Each number is 500 + 40 x the weight over its row's rms, rounded and kept within 0 to 999. Layers, rows and columns count from 0. Numbers have three digits each. The size before them is the row's rms in percent of the matrix's.

# layer 12 MLP down, 256x1024, rms 0.0571, rows 8-18, columns 256-511
098:520565447486491512530488540497516521499465557507520574485476483512478421537431534498478554530521487547519405515501460489509470471469549519558488522471481502478477525470557464533477486530475505482476505511522473540484468553426463485507515477545453526432425556585478571509468526499471489456446515449522463466481470508496472545427509561487526515439539506523407503535440562507503480451514524490462456505533534616450470512492493500459506527581450512502487482552454507504474506511464544499485554518484520469520533487522545483561496530516494572501436537489509480520502538526528494393537443517462529544472472507545498515468456445484460530543493456507428539407590512466459508497511480519465468489491435501528513574472525456552520436516528576475445459516600600460502468474506476
098:480518557544530484458453457574475442590552525450414574469468548510507444482499532526517558494511482558518498453444506506501527472520420505533531473508501482542549485556494479533497503573439492633560495515529482506454448517454504457430482554495500508412449475504566451519464524489530510583500510501404525581482567515480523499486515491449517454429555485510517524519494512482484461443492529504488392506456509513513453587522448422449494485528516507477453546497570490477518523484488499416490499498516532486532499539563475503548565561494549454448502445492491492487514508491532484505591446592489420510511485411510520489482532466400512445517504470422463573570504532532518441489551527479521500574456509497535503503487490496604441425518525517476526433531552457509517532512480498
098:466539447484439550482534514542413476495431438558465517463577390537534493483550459454562529471497419489526482499554541537514523471446583466538517426453419574478487461503522523474552579473505472404496506496482503561554460489489512539544469504516480530576460461455502483456467488522493516430526465455513486501494545532449501521481512514516462500483572517504511497479504516504482473495504531547561502528526527546557460505475519487501508516492544490487479526550529525526505466474494499567503438539539521578493374446509500459438464494560487449583454457504519518492511501500557455502497475518478493520517440430449447462437502535573490430542538511528489464476525451521530480520421475547447511534598476485502445527558589503484524472505511526493434510538445512455453495512516481
096:497427506475508455478554500580472551484466522547484487540481457463458526471500430498503491477495509472492479541535476501515452576570493512472540500531449495470407465569500515430489497470548512463498484465544501515504549489485495469454483457547555507513503513535517477432476533512543434536524537513523480519465471467543482509522463534528444497482517579522489468480545516481477487439496460616463541460452552573424480476424486420460501525483521498514565508477518491426392491465546435489543584450515535516579433486506467468478605564448507490458542483577576508505557424491532478545470553532512539440559493514493477528473471537495499480419504561529517550509474504556527504520529523528436546579462555510474526460460500492457551522462500489501470475489524521540540513496489512
098:498393515532491470429486463477494489457430477461475483470526517545541570456450564525560543570469500604469445538550521440523530521504510456489513527452455495511446492480482422534539575541502530494548496518520531489482599512458531586509559494449527589476514509394511562468582610536511431528460503487506480546539463498443512426451561532555518440545511525511466477541497528495514525465497515567506495536515541437510511512482552515484484466535485523414455511470466556564534507511514539553599494539519485540510495526518548516472530531504458503513471491378550455525505504602561512457433551554524480424534469415502481515489591452493515481488428505503553444458567487489515474488469556510519497527450438475511487576460483467464507525488514552517528494537472540531516507471489549
096:497473430451508526470487498433416445552588556548403507570394496533438464494475467513452498534479505491476447487483447506531452424531468528511461522504482438500495486466495504581475445492546462551464533523419485519509518488549573543491497512528501568484533461443522523458494525505533492531518457555507480499435517482556527483470529517470514563470416494485472491477549536521536485518474404482506509454435424494464512498520415434442500531510534478491570473461465459549548536499529465446511453464549547513525427479514462526583503463485554489479502475492478460498504463541388525469504445490507436517488510523506549539590502463543420392510468471546490466471493537521487511486524442470535491582469440506507486467478474561540460516534476465407483456486587485590564456572487509
100:529460460535527563436483540545431555465519486510554468455486398452547522448553600519457471593465440561471558497518460454592422511498508507508444438448519556465476544503409555455430444464455541513512566565499461553450420509538514544583461515470453579468483475587537480529499495470515502398431529582519497489433462518535479556464485511390519481410537545539502464510478480475489439441536551540550550519559500471507576473497478538545490485478541528476446531495504494489480463512549476524501518457411525478469444514488591543506531462486457577496469495523520556504512505541454529505500532571528513484551524485560405562489483448516503502470497465579479500458523520559499479474567512481476503446420505422504495495557484569507533546528593512519503531554421504486491441383495494
096:451556511565550501511473445513500433468512461503438552520438495515543441543511514542535518553482478522488518474421533375489532486491516459435429509485501434525497482441454465532520570509547509493521599533547484478432543420509500480438607500599475458485546599498480515485503483525439506435544504470489527503530426473474551509508489531587547449523500485494498498437439489502505491470510538533557441530416436513515487461497601550439486510518532526461555513558462440496553513495482430543550534483589439519473529514485558474480466503491517495497465510500527509498533529494556500549441479565549483471484538474528548538545468498528458550509442551511495415539594471520513479465465467566579524548529483519464564574455562452499470429507501469476525594582607442470503503443502501
100:527481518447510521526494473434498506531511497473539533467475520488428552450517533484481565510432526481479527496527466488460486548538487593458492481381457524446510448542491409490501549495470495517509438486548472550497453545531560469549527481547481534455545457508480502500558509482558496414514470513433489594597414481537394468464521541424522525553545470488508467479390462468458564483486435478467520461484468509507519510466486487522486522554484577484558453442486422550472529483487509476532443475539516562548421522522504532524588530530430456497450455557440437510535488485570512544480574513502463463564486522532444597525509510536505553455477465518508500534526519538508478489488520521553526525469453462405543474466483424477444459526478539524445474582561431536533449518524496
093:514502484509518443554526464395584470598506472576490460450493495475443498495503540506479503529516518547510486527473542528461528518481512478483490482486455532478461483561483528578470579485530496514444481485464500440517549539507527547545464480541500535561487499439442489484475431506474516501516507593502487524546490470574468554540489498518509505511508456474511486503432541512492479492509518512534456505514519503550516480457552507500483545483474492570552444469491532451475427600456560465481524477466513566475501410415522486508471521533511491500486546485485500525522538448528531513476515559562414534412504540505478512566428480462514553449443510562490554440588529527507441545510561468446507530515576579448454503538494501489471449494488498544431516499487541531489537424493466
096:449486553541510527482504513501532519517463445481482545547441520523415595457535508444531482497551502501488508488539526515644521469533513510504478473542492577643444448572591611437527515507552508480515574453509464479499541502480541583523547461524439569471513573454428490525438500503545534528560472536536516486507419424565499556506454529418515471496577520519549464462494504531521447426476466431592519551491520516521463490521436510490486581478529526578522517508516486508544469508481377597496565528476558446604479506475562563601529561501503518558480474455555510532520449458493528558479572528482382474489544532511551508516502567516482580565517472507503513466486459499531464490492503531470542555542540488460427517506528554529473542511550537469487490473443445479445491541504498